config = dict(
    hidden_size=128,
    vocab_size=8192,
    norm_place='pre',
    norm_eps=1e-05,
    beta2=0.95,
    schedule='wsd',
    batch_tokens=[16384, 32768, 49152],
)
Each number is 128 + 32 x the weight over the matrix's rms, rounded and kept within 0 to 255. Layers, rows and columns count from 0. Numbers have three digits each.

# up: layer 2 MLP up, 448x128, rms 0.172, rows 240-419, columns 0-31
# down: layer 2 MLP down (transposed), 448x128, rms 0.153, rows 240-419, columns 0-31
up240:149128109115131132144129135124144130136089130134138140107161107137119136141118150101139149079095
down240:116082126090079115095145116133118100190127076163175141123068143133130139094167073111100110093116
up241:137100124135168105107091149246164107131126134120106154097130194193150155136098109173175082094106
down241:119184077086123106145193113074114090192134087110173101173107126140130096176097139117127144110093
up242:142167151172104126147206194163148212181075182087119148124162156120163119195125132196126097100092
down242:142101110176123116136145120109096121132101105148145157112133098150110124050071121148154108103088
up243:144111158144192190124110142103084173111184152125135116116188081181118093132134093163100158093138
down243:165155153154123115178131183159114107086086148138175142113079137055156132112133148115170110148121
up244:144108107127120160136167119113115146111111167106113147150131144135137115172124132120112140083178
down244:140108085106124171170109129146122129107129151092130153168133124127147096105120060100136167121168
up245:103105099129168173103210144127119100143060114135118165080202091084142158167153161169136106107084
down245:150107153120064077126155132114137130135126202146162091108105120161162136128142117113122144055151
up246:095115155136193110163076109028117150067162132115088131137094128145172143118175099098149201119126
down246:139170096053090111043179164131117118166132138192122104133074126105163123170144076120179128102146
up247:092129138127089146106132147165112098070145126192121132152159125113143122136123056158110091118202
down247:120128094113104120160120124154135106119133191118205144051099124125134125176139115180133174121108
up248:115123101160147123117080109142117169177112096154146145098150102184123138073143083140166171136158
down248:070149073141139134160144153131142117104138138124055089066120119130154126079144114090097096110130
up249:112117075108126137127105128163123123070151187140113170117151120167098117085176119106156129154107
down249:122170054142111127123141143127116077113107220118160161122134116113098103093161070126151144078151
up250:157112134116157158153079120138140114136115136127095113159117114120126093157137098153105112135141
down250:145117078118139113172126106091107143139103076117148140158136150069106155135118065141145115086070
up251:098134166099103152101165111132145147142147116117123112198186093109139102089113095093151139135086
down251:151149131106102145098145125087153144173121152117104152145128124118107159131159109118138140138143
up252:056164158200179101131151121113180128109100155138129140101142129158138137158111152241106094142167
down252:133126128181126163120132158155130166114142142150111113185255083110128127126098137166111071111163
up253:119123169116100132113146200132132133131113065109121124137168099177104114078138143046065130208120
down253:066115135157088086146176126163157141134138133181173098079080178081126117102202136061134141175103
up254:127161048118127042120156102113135108137103123158093159090144177081119060122126050148141119133090
down254:099115159164099144105163115149121165094144158135134098127094119167090162077119188066095112090109
up255:130113122124147130142131136139091155128118110114156134147168102149153170147093089190131115106139
down255:138127153150124096083181098126128089130163164122164107099112128129127138120124168140110121097146
up256:128129108110212134127126137127146135117129115097127116124119129133103114130159170189155166161069
down256:097165167174149146146179156145194167078066156102125155088093123127186178157100105157063175169113
up257:145145184087116127138155099163147140133135116104134108136126103174169162110123113113122114118180
down257:119096129166100140096116118172142123140114079158133129110133175136075149134136114110100092150087
up258:174149114110110103096096142168144108109154175103196110122097152164095079092132165150168145105143
down258:145120156128113139117063107106133150145147095155112138130166147157153149139110111131081110163092
up259:094150144177111150113131145129107107146127138070125152126130146126143096193068131086111146119111
down259:181133135173126154147075111141173163146079161151106077150081127200155180054127132134160164138130
up260:143149140164093128178111157111118094151159113154125114187101112153179130143165122143127163122200
down260:127128097110107135117121179152109124161134120140118106125146138188128120124120117089099062125142
up261:104147140181093109211144163123127122091064168128124141117175112174153122164100140150130166126117
down261:171144143109132145104128163137101100151111132093162158138102183151122146130078181149116121107128
up262:176189126107108128202133103101116105162089164130182146146133153199163124130137137184122078120152
down262:135132166108121124124158165143166136170134122142149106183121118167121064116146161188146084118131
up263:118101081104166165150099149154104099094151166116122139126095095100148075104114131111144170134139
down263:164118170108138203092149051189112123117073133130157135115141179115188087037151127179175148129114
up264:132116189114130130161136182108112097118133201099159141185115172133125126118099089127144146117173
down264:119096091121130173079077070149177094114128110132087142122153119160107076171127098137102118177106
up265:152165114118196109125125117158159160104132114170113112105139165168186126140121129112134153201115
down265:088095155121091106157097131118097117138107108100124130125133085052071105180118120144162104032105
up266:107157122129112122150170124107149088085125153111152106101086175120124154141136130124142115116118
down266:120110157142092112157135167108163103135174127119109135143094139121129079177094118172078130101155
up267:112083129160140112124133133127159128103118118157144110117129059079116170119173078148090136102143
down267:107145119090129107154126128095097099144138172116095154133086148151138137051088134107102159154130
up268:102136184102095114127158149179134062103053152075180174216109182167080120123137094218110095153137
down268:083101199147076109117171174153151111092160126131122154113070148143112106143203127226120090155096
up269:148111109098122174142143162119236129160160132154141160119133120152097086130142108106141207177188
down269:161121093116178111168091077134116138117115141125122198094158069183073106128112082114124177111168
up270:146072148111137101179167142145104167128132083119121154135112130107123145130128078135155132140104
down270:120091112152146133175150136137121171083158091134101112130139141133141146138108123150134159137095
up271:074138091097146136174107163144160191168190144147081136109097129143175111138072054124145140156147
down271:129151144142168126177076167147154051119162125157078139149106134122121168139157147122158137096085
up272:192121042171184142173100140089055143117112184162090151152088124100131073141198078195116118103112
down272:208091109095132109160085100157132079086098118131085124163117117061147108107173141181094133135127
up273:111174114132133145152189159119139108113147129094123128117146117131135170122102158111138084133149
down273:145065075141126145097162168189132109119118131109089117150134193149072119128091162173112137122158
up274:098101134153139099126128212140152121134126092056172133142108060164129108156112151166192092113111
down274:122120157121130143117146154143075096154084182150087094101133123097129150076168148088092120120110
up275:140182113132136173120135148147115139153138150118115130097129165093093102120109101157115125131160
down275:155142107182153132122155150116142127124101121101139173148166153127134193178168154136130104151141
up276:175134126065137130120114058148184192153147156143099202128094136150130108141113118118120100106113
down276:100105124144120064123143144148141067059037152080165104088107177104057115126156155133144140134130
up277:079095130138140133140098132180157134178142129137096131086089115077151188130134142123109196167106
down277:151149155158113063074100126108171123142089123110101176165094137099130120107174186075108138141110
up278:100160144132143159138169068063106182098108158118116165144148129065125098155126067121142120157151
down278:172151117126104160087153104100135195169129118149172146117127067136115129103113126171155058182192
up279:142200099166158190112097110170139016111127060085061113086081185120143103140157155167230075206144
down279:108148125176143175106152125145142071087102027102145160136122135096119050103102111128159098186113
up280:112145161139069106135152199139165168059151141070118120226170069147150069203134126125115159119076
down280:109092109105121016161159125071087089115158061156105105140140070137089141150109120163116145104147
up281:121143054109156077106122149127171148139129114084105205175081130098125192106193165097151181191153
down281:133115135117067096091110075092152064123173142098149142091169144112089118126121199158165167137147
up282:123094147132104145151096141143152086124150083125114114144130125135084123170134115084125133129125
down282:099082097122107148091145178142149134135126127154150065097099150127133129097140134085125097138141
up283:144138127157131142163128117147137161161144171178115130126089140117168155152124084086116111117160
down283:133149131089114119108138148137140134104113120168151186123132161112115084133132159124130171159084
up284:109154112146157141133150135160138147166129102136139190085181088154169163143163105104077162113125
down284:143104102124107144134089160082090125123134129102132080167138083103139091105071167105139112096087
up285:146088119137115100172101122152090165161178167146132105105125119130086072107116099140121135076197
down285:174091110134161075135131171130108087117140140179172099109088086104118164061106104115150165118187
up286:121161109112092101116166108151158157080148156086151138102125152143132138157171141085140225111110
down286:099148113127106050102152142182119095118105106174176159091094089145189116144206128147111167135101
up287:143168086145074096084097153161108128168112130115083154159097152097156156113146091173140157154175
down287:162120109175145127122089116141139144152125163113187131095116082069100171134180123099127179152166
up288:136092096108126117107134097142167126149179113117124144114125132128094138124157116177110135162123
down288:090120099138134114079123083144100148110062115117133119158154106134146174112079127089107148173161
up289:088141137096169108175096123112131104143075177101126133194145110170149108151139159112123121119111
down289:133129146195091132070161102170116094114179128227111152120155127106115146133149142124097111159130
up290:148176096081126152159141138115066123132129154124113114129124125170100149078154092115163141069129
down290:149160199166125092157082158121116165122146115136165108116090153101157113141131158144118162163159
up291:135112129118185137195124112084137136107111173103119094152103093104154171099136138149161152130106
down291:128153152109153172107099100156139169135122149177128139149154127150128113124112114071111082129128
up292:168171150133167123115139197164128112146094134107138079115099110137153067129157161121158110167078
down292:136136124100184129175089122092156211134151145195163142134151106113150091120135104084104101118169
up293:199108113128131128113115122155165088158139112097057135157072116135069125099128111121133058154165
down293:111145160106089091090149130093147170130127154107162106175132068069101085164138168135163135054142
up294:110129191109177067173139141138131138132140091123160100125132128165116097142138104129129170162126
down294:117121078163080170157097131120098116141068118122103142167129121087141122124089090081135138120093
up295:138148137117154098091136105130120141124137150104130131169167110088118164121089121141091145133141
down295:175173149145103107097084126110146137122157188077130110070151052094099094125120120164127114140125
up296:000153096170155111125163133132143166109119159139159101136203092110139109186043147165085175094164
down296:133173093148079090074134119114144168083141199119219106128089159145100164153042153163141107114100
up297:083131067063142118116178139082121085116131187060106170111103097127082116162105150150118158147119
down297:097130101050121098113130117150135195162125117172199146100150062121166155168181140188190145149119
up298:097149146156136119160101100089140095106146137128104122086100147126133109159142099109152134127121
down298:104174157151113092117112124191109152098097088120166163155133107143187141091149133120132100137134
up299:069099127146124088154138186091136186165118094091085142147136124164101135220151122111082145128089
down299:123179152180107100147168171191111121125120105131090096147183156141148126134145140116176117168060
up300:133133067165076101132118128161172160165127100130127141114148127137114122118162125134110151178172
down300:159123152114108121128127179201116172121157077138120113125025159107127100132154121161123157103132
up301:155107099104120136105106135113125162150142115145157144097136128087125152138155161149147149130128
down301:146158110103164129111079099096131168093098100177128112075092145097153122144092130130184156149102
up302:085135089141072155076167149095131111153157144078158166178075150126096135087156122016106118101149
down302:129082136072102117124129121081156141157176139115137128108110118162173143088081113084077117077152
up303:137075109089142105120117094131140175122118099072155106112131132119179134117153136125120145175101
down303:150077088120104151083113088183160097115151133159091191135137123168089146122110132114147127111107
up304:128129139125076163124172148177085154110091125139142115165172128156100173118080081156113108079079
down304:169109096155103135138150159112109094100116121160067131109128103096087129150189146135069136079206
up305:089108163142204143156100127098144102082014165102114122104122083131139153131171144114150177061107
down305:146169162127072103125143173060190101146223144156134151126090106150152156159081121125145104145160
up306:151173172103122076142146166010160104175170140111040072139090061126152202143168138147117145125092
down306:103116212075090149140095156038172094209202076181086102087178089133161118137148089047144095152148
up307:150151140144069029087126089111088151169109122136140158210180105191106111078091104145078149074184
down307:145142149072112085148117095155075189206188122163106110106112196160140143136124152142118123164148
up308:139124124176207124143140115123110188163153181117105139201132107136115098152151148151127103093144
down308:157163154150153162112128075124155092116088099141103143109117119092051152132112079133097145118138
up309:115119081089089122096069162102170097171146111097108128154111154142095124134147139128138120096140
down309:098130101141101094137105153082153064141157153112168134181113158123109112078109097107125078128125
up310:103168188072076158137135173118166155136152170121104133097115170083193108195106175134158085159068
down310:103111053094128152138128188089112131122122103141138112118156143167089109074169073112124165179133
up311:130106152112065106065117141126143115133105159149109135159122185156103141129202150187094135118088
down311:174064078107112093148086123141102125102077130141083141053043165147111152146103161105152147115129
up312:140128106113164148085130135121138161096122160102136139127156088139170111130131114144094137095132
down312:155094070098125094137087177109116147121160104116116087111123141158157137100120109147141182146164
up313:096132094203163105126096125131110140153129130101138114166124137100168117155125149139132078137157
down313:110156126105142222158135118088060158182118186095119087131113179161084140092060164121122130140123
up314:111126119073082086186127123171193152148134176103162106136095106139150125139127078148117106094164
down314:136086158151101136119139124156140108168058170190183135162114126111177164114178158135156115169145
up315:114138137175164141128172153159069140139081119089129142110093082151176054136100209177178094119050
down315:119108131109161150111163089144115112116141112107125129135106137176078170093108124108144166111136
up316:162116114063096094101141120142140217120143107089175144199146091135144117089121099101115103107134
down316:127117171088060101113149102114203106126151149077110168131089137107069127179158121128119164096144
up317:122115154148137115124087186136122181147106159145132099205079148136157140096120133164172103101105
down317:144140065137138154109148142148136161180102172138096130139141167095158132142069086148118096094194
up318:137099126105134115144137154145129116161128109127122123111135096130163129093150088146130145119142
down318:123134164117095140102128116139120135119162168116162129119091122150112147109098112125094144148167
up319:123146112154144118071139122106168134131142147100123161124110128163127121142057120163159134145074
down319:078103092108122104113081163101151157155112155144109104139093125154147134205125112113072135131125
up320:181121142159144157119105155113151128085120093119161163145122106100145090117118076123154074094126
down320:071133131140100126073132149113145085140139220168171116101144102125125079126165128137103110108154
up321:122168171092074128113142132111117125123112102127083147174160073145121147110150103139134124170136
down321:131100119085156108120171155156123103117135072148131129088112151098090074077167114122119063127127
up322:108134160176148135082084079168146120083121169135106138135108133161098061151164198053153130136126
down322:146141109150115110145169199097142125176144127070114121141148104102144197111149118137097119117137
up323:122077112102167122105124134139134166114107168105160146152126157118115173145113067162159138156089
down323:158128166213161077153096136083083095154078211103143079149130107168124145142123091148088174124135
up324:108106125050121091144155156142129144158053129112090142132126108057109134167168112097109047152174
down324:157065188127151167141171122129157053113138159094198145101115106164175117095196075128113057165140
up325:135123114170115111124109119154075140131112139112149131117162076160100138162128143139133154106167
down325:071100134193149090133096108161129160128098120133106155146161198120181134147119125129161099117130
up326:143099155125129127174118119192086135098162101094132163153162145130096111102164156133128079148101
down326:159170167093119143134121133110150135095104112136101120170094141111147098189111131095090113081116
up327:079087095068109112208112108172038122150110086154110072134160084148152088160158114126058111190068
down327:128174145015185153116160084149123084141092149153131120178120127085151117114160168091112114176023
up328:130068106127051129186157111149138168117141117144134137100156145159138121084071111124110145129132
down328:142071106080163147113132081112094120153121107124174123179124149186116095084151175112109188116149
up329:137151085124149108146134106116116090075147178135135128107124141117150105132122139152127113142170
down329:165139188105101175108117148137131124103132094132165116103143100131189111155122183107152129051127
up330:144187103160138128164095069065159095131125108128168100148151079123120168167152075142135188173118
down330:127120069097134130136137106056127095067124113105104092144157073157113131116139102201179132151182
up331:094119098140099138125137144127133130143151108102151143116172143158120155135140145170174124094099
down331:081112150069111109063131115086169090077140089134126132152083149130106113076107139027144065083095
up332:132109146108147104121084111103136149147166179107171140131100114148127160124118101102160148110164
down332:150163147120172157076116159083115086096148118134137138120120162128137141120120115127132141095117
up333:079150169132159067132122119087135177085157147084129129166201173152146094110068113146154092148122
down333:133160132107113237153096084144092118112115138167122125101114111084098109103095130095163195095149
up334:145122164134134146154094144143153153141177179170156209100172168113070123125127109120085172169223
down334:120124147137121143130165123159079142110085147143110115138124067149135144133174132084143106099109
up335:177120066087179132111220160214143087181083122089110077062214148120057118146125122106135146089118
down335:109126180102116157112164094096093128152170178099106129103124143185149095137205135147123172136118
up336:145192147141128126114135188138179146084130114132135155124145094140146051127094106150107135142138
down336:146200100160109135173171140141175100116135105143136120021175116153169134152125096107138114136133
up337:122142102119154152159115107154139070103107090150098115119179108117103071167076134091176122119152
down337:134129155197043113119116172170128137127168102119142086100064131147124127128173152148136145113184
up338:088112093113123092083097108144156152118105144115130130146106156124110135176153142100149107146189
down338:114147112145107116136116098169151097060120155132127150120124101087137148104150091150110113089143
up339:112085116089140135160139173167216096161141106133151111119202207161045142119123045074074162166099
down339:069117141151119096148045097138151132145157156147145147166126093093097124140151156084138107169074
up340:074150116142158103154122113104153124138177135079143153122139110147151155154109107150149061141174
down340:166093110109106111133124162121102137139131087125088208116127144184156097165066156142134125082095
up341:089120198073096075196163198123172133102073054089231107185126158106129112152100129128095133099145
down341:062136130133099124160142136110152115156075133098179136141078176098146076141147131125164156117123
up342:159248112111141110178112156155074102172086113103094126169149055183074144170216071181165063143153
down342:141199157119203171148188166153209171147024098152082083151031082083155156134171088202157165098126
up343:121109151179185130102108129099117192173093087079166120126144156158105117140182101137158150082077
down343:097144127084109180103136140165108146124140157108128083099102170167103181176133058105155139119078
up344:128115181134084142134178127141096136099118126127160121142159132184124097168134114175150115159085
down344:114095135099123153137123106121120162177168143139178138144107163161087122096103107107137153071056
up345:143147076100143068167083093088080120136106176102111122115108163161160087103138092133092103105075
down345:115154105147117085164114174152186116129162108148151113159108203111106112136161108172163150113181
up346:092106132000100158100189116073115178197075130103143157169137135113091135143138152112124126090119
down346:080129073071043147132155140070089180150111166110052085096169086080181154053151135082178165094100
up347:088101125153133071132091085112099127123163144130118138137111121167118145149086158167120081138168
down347:100130086117147126131071141172120160128138111125168079194151145140116152100173145116120120127160
up348:197048130220171121120092148160098132103120102125136113143219160178075189046123135180130120169151
down348:149188197086084187157143074176177163090106153135139154126133149169135000197069149122091150148164
up349:129151119116134111122133108106104134088106121111144125149087124135153108121112130108178109125139
down349:119110126116149133126087142158100170102142097161136135123122116103145160108138125094047141141140
up350:098132125121142096204066131134176128143122116088130149113139135095091124168146147128126131139139
down350:114088087146114181127076080107132111130130132141174083163078135102097105167139103133126141118120
up351:118175122161132116167054093136093148152167136150121096137133137089167139192156145112145179175112
down351:081154178093118086119131113194115119122159110172076130131097086190148136160117179144140192112118
up352:122092080099172156082150116159195161124133138154102085140119084150136107148131120212108135185129
down352:106103111145127119158099092185094132082148126113122161163099107109090084134100101141074142148097
up353:124066148106154096119112119082181163111142077097054113158102117139141153085104087129119141084144
down353:131084160129211147141053102116121124124107146127089161133098193095056134095142098136179221121072
up354:103157146190141100149097111147132188113164120143118138166136139109138113110103131099113101180086
down354:108141121189089080112148148120095096127081126151138133176134107106108071127079201122131162146136
up355:192122067134099151125115096108166170039150126130125090163080200112111175113129081165197135104189
down355:086120188140092151113146157152138180136146102170168182094084148167092117192148116129100140115195
up356:129071138093072128102168087166126138143164154099121097154112059153140073124137163143178152169173
down356:086159101090104138134155207136125112109109154120100187176081093136125084143147159119189143111141
up357:129115134117141127163105159113175145118111183131117167147117094132118167080150070165133067152156
down357:134069176148158124122131067120102154130180187089103140122142152112122133145119133147098169111153
up358:111119098129130115180152147094092106143087121112124159116117149085161157125144058103141059166155
down358:185096090169129079124170152085126174111137095117198173078193121073193104155105135166212122069067
up359:113094109101130166111212057151118108151119135132154172125142102175042212114153112129168110175179
down359:119122132091085116177119114132139103116135145096088115188126102167147047139189165167146112105124
up360:157198127111149140143125125130124075112155115113132172143137120168111111127095101137070033111178
down360:084132112106160102151141145138117205105147130100121157151132103084065139151122151115160127133108
up361:172160166116111143107177170123101118146136142068104105172095070114185127133080150137176116159111
down361:166143103157175146168069147140135160170146103078143139176116151137134143085121041136186140131130
up362:094162119145134163177126145155128139126101084105129168164152117112126119168139144147147103134095
down362:154121110088156114163153127156072133158116121116157144124102081118167132141082110111103107106128
up363:129110076193100129093109119118138100137162184101154098170156138143153113125103159147151075154123
down363:116179091169128129088134137154085152033116114184142113149076108084151178164123154143158104105121
up364:091182122129149081099125111146177127134085160171153129175087146160183187196115108162110078118075
down364:113139106119119117049120169131127099139113097121153120120113150068100125137145196124132154082136
up365:155148145161117133146120120102147116129116067125135142146147119074155086156155131090149095170094
down365:112120107142164179092105134147130109139138145148146145128147148113096111093117119114116115161137
up366:150125116144116181175129164149118138128118143098148077136163126118134135115182126075200126089130
down366:103103116128102135150131139104131181171136129115132096140139067084125150128175057074167091110132
up367:123118192101182143137094143138170138089137121111130125119102126081122164166104123118152177123107
down367:106116167122125161135139146214143147121140105148162170142143153154191123099138112154148118123145
up368:111134134141108139173092099145127161180097173148147149108118179110125085176138101106156109119116
down368:148097153100168093141115116104057141121121118106121097152113113136110157095210088115146129142111
up369:113134116101109159122159115126137139090143149154130132171139113104181135157151132127096128121093
down369:111113121128157142068108092125101093131106135124123139129173103157088138130111121186137115152096
up370:071128153120136143108189151077183097117098141088084150214098168104089118155158132134090077147101
down370:162128069165131105107129124091188116175152170117142100137134138184123107041130118083154131151115
up371:090150122110100080123049116161119140119209138138158140131072173125117089130120141069158153122123
down371:080149070130131088154053120140096147094201140109201175106112161115100091157088101083151144105151
up372:168168104124178127166083121124225133123121112100096123114128141125159104214093101076111145102121
down372:198106076177081108149165093067121149080116108119107152142144135111117143072202161171144140130162
up373:125140112134118116136095101131117127075130119157130056122118161152170101190129128151109161095140
down373:125106143141119087117095123067138101105145115171151067128119132090110115161136126150096084125070
up374:135144116154143106140082125127140148153107138179154149096105169131113188130170099155136054135113
down374:164156175153189128148169132111156142093134140091159110069094079134088097141133156136155143183147
up375:143134108143160084165089160145163132118088122106083099137140093131140125176097140169092143104068
down375:139097150160117128094110182191102150112134101157119150089109167106167113108133158138150092136175
up376:140166097170150116188086104098083135146108173091094079208166053164152117151143097142083149168107
down376:162114088092131155142143148114144191077134075111135046169100139064149113066070138075145164135179
up377:149139105137172158114166096135183128119096092104128140130192141056135126140143131131108157112113
down377:135094105155102148133054127130125134113170147096129184120148144114127129129122069128119107161131
up378:097149109114065138152163187096055126180071174112108146188084144130128166114152116130123165177153
down378:073096149132158101064107087152118163149090098164126086204160109158188143114072133151131106220110
up379:171146150127131176146102125126120122111110129138126120111134100142095126143170146181093182130084
down379:193141133123124118109154105062137143143135145143131153116188099113148213086123119116166141137176
up380:124157104155109130150124115104181149127146144124111145103114110155149114131167148080135148105081
down380:144123146199084112114130162135063119134139140172135120148149099111133124136172095136091117157137
up381:130085083117208118180176127162142155152129136143098119142140161100134138116172077089117110164110
down381:103121102140144153184115153142107114148099131194127133174095111115173089131087112113150121111103
up382:097158135140137135158098121113156115139159144135109163176091204143156134158079147127152172100146
down382:137080084145136114122136085180124125115079125117117162045153148125090116091099127152107139153062
up383:122098136138117122107131126169135138111156125087140145110114124163123134122127125125141077143124
down383:091114121158111081171099127154166137120138147159142125086149151118148110117197110140154139106154
up384:111140167149124110137124134109120145128171129134155154108167117148127113157090148146109121129139
down384:166122127121134160139151126111123175161170117128136140105122119134134097099092165126068149113160
up385:155140110067201145164072137083097101249099119143077089178207156119075109108082124112076157144080
down385:149135196149067120108118128135133128073081139165115093094097098255071141107129099067140106156170
up386:115150110102100136201165065164088186157171049141120184124067136162147110135103090097097169120097
down386:111047138118129087085133124115132116096119119117129133087064172146119112082095156164102141067095
up387:048060113143182191089132123167141150088074127131041069130167123090152116101175135096063160072093
down387:134167190125208122167108116091086173147171116120117153138125091103147134044159135141173172144127
up388:174165095105167143139131224119105115126049110113062127093126197062105188095089110131122139086156
down388:100139143098118087123141072113202120132099120162154110045096078099108087154140127190151105114102
up389:123150127132157119082096111116100213126155114156170150143193105139106139082213102150165126092103
down389:116167083106124106122123145109137142165147146145147156145156121119136177109198161134185084151160
up390:128123112164146168115109134174162103139118168132128124164115119150145146138126086105134140147145
down390:119134114120119138175160166163111112114164122122127123174111147131138159128127154146120164139101
up391:064073133110164135131081133143121097146085119144138132224095117125137114142190198145083168104096
down391:126148173084162144093126094121186115123057124147155122121118064143100123156144099090116114126169
up392:110091106199154172145151164095146102114111153103128102164158184112128204115159153078149106193149
down392:153121101123208136104149115064135139120144080187136073128092148047076111161187099137142142114154
up393:130113119112155103091138184119093114126118124079177186085114135140052141120122141157137125112103
down393:146125140114171114134117103166112119122105109116080185135145161078140112133134090135140145086129
up394:061113118158130165160110109163123162133161148099154141148120096115112168121139183134135094152159
down394:181103101122103162115163131154083157166128088110138112123150095103153090166127132126149076163072
up395:108112081110150117152147111122121143107117161130150125138149083158103150121107117086124144146134
down395:103187118130145147147126131144101115120136134123104133135102125122118073122106161095142134085119
up396:107114125145110079095225153165166152101118094101156115143144117115090136167168175105103116201117
down396:200124177089076141067157144168161121123138087129069116111114146178086180143151093188125119148141
up397:145164193180039141068079085140192163083079122130108076180102159105174091109094092135119113140163
down397:115164130170145120077086130150115142198087153121167112135133078163097117115177097118115089143121
up398:097079115204136159120098189103113131147120134131107129175140130147110133125119140166117136125118
down398:131158112136078168118157100154119128098075109076181150095117135134123096166088132126133141117168
up399:081136112164127107115071111150076164147159119107137130129108137125142130161144099123143147114120
down399:098125108125142084136098096106074113149170143103153113149102192163103135141071119139145133120106
up400:165140121110135133126124119090135132144124153133147117116089086146133131119141097141139147118171
down400:144140103115154080118105063156141116164132119154153136143111183103131129136098155075111145135120
up401:121126138082153111124147154118189163134126152142170147148162085149169141112164103144133237125075
down401:105098115123106127090121144125100120150110134106131141135106108129137145083178107118174128117142
up402:146137070096103095198170139160079126179128135093155128157106186159108120085148089128174137168085
down402:140051113112104110120163144185127139175171156110104101086139158147102197140102072120122135149156
up403:171211103173200097126116098135094093096165123141088078086120068102072104143123105115161102128114
down403:171140140100082129127155098180146121158141074150125137102132117139165131136128113110123051064103
up404:138136098144157105107155156119123175161151100128152148091120122100174108177101106153140136124109
down404:115183174120142116149107151092184118175147134095181104210142117159184099103102137111124091130070
up405:097145127184113106139114169097081117115136114151127122138096108132105140091148146131133102150140
down405:124090089126173110123095105148146173156157184103144197170133174118106114143143094168124170150126
up406:127104085117147078187168144143177177148110211065038112141130178171140123179125137150170166118120
down406:110214168101146158171137213172139171151095165083151081058121135132071105163151155123167157091079
up407:089098109099169163138089107127121081132102126125135109140167149129104118103137139105116182123093
down407:126103140113134120127165146168149155106160160122107119101089097146093133124121126170075122137120
up408:121150139114165148134124101150107080122091152181117100148142148146177106134137117119181103139157
down408:175111093136119144122136151195092151138157111119125136127149120192084099152159157111095110103153
up409:137120109157162142146156158134105153111130179128108148126165095128110164129137131071104122209155
down409:128153190147095127115165143154141119140126134107136128111105188148120136137091093140100103149153
up410:146170170169139134114131073127138021124093115121090045082170106166190164123157159115131088095061
down410:135158131175094131130119072088082119123000121142101047152148065144171145162183213116081156108103
up411:115135098152185167109098101141141127106093126167143163163146135135144139145189072110047167092094
down411:111176110136131094185142094026100086103088072121120127087154134133131125154160121160152145142120
up412:144158120093153085135124116115136129094176146144098081164165088100162142197111136156115157141130
down412:144130103187142095065135146122133064097157144161131136142148107048101106161161137150121151159138
up413:163060112184146085151160198172172124143155098127086131153178138161117090136077130035144112106120
down413:165115087219140085087182197146123088205172112127099037120169156177071091161107132089158142168184
up414:118106138154111156110153051174143064069113117107134206156199144181131144193172099167154099096098
down414:181080134168146159162184158109142144098083096120198127164181145173102087147153113137147151106116
up415:152108075084156122120134110120100120122152144136145096108112090137131140085173128096119115198149
down415:146149110143137117184141115148101155161167096160132151187080133130086186139102105146123076062112
up416:115127128161147115107176133088074126097129171104093154134157143156071177138099084216092141145123
down416:112127084148134126206127091151101133100081143135135105119181060120132078136135165078135159098099
up417:106104093126151127138092147155118150107169182086150104112124140140107158104144080126121135133148
down417:139156163114185151115159143068158082105129149165106162156131103078165113114120153105160137124107
up418:148117024198019109034097255161158150059121156148142174181166123131129118061155060098201021201165
down418:109163108155046152147092090170154138110135046169092162150110097076168143045150141193151193064109
up419:123157139158121153128157161115176152093133109166147119150198120135137164094114109124069129105182
down419:150091195142138136129164115101112142153192096118119186104153099168122169179098159146121112174110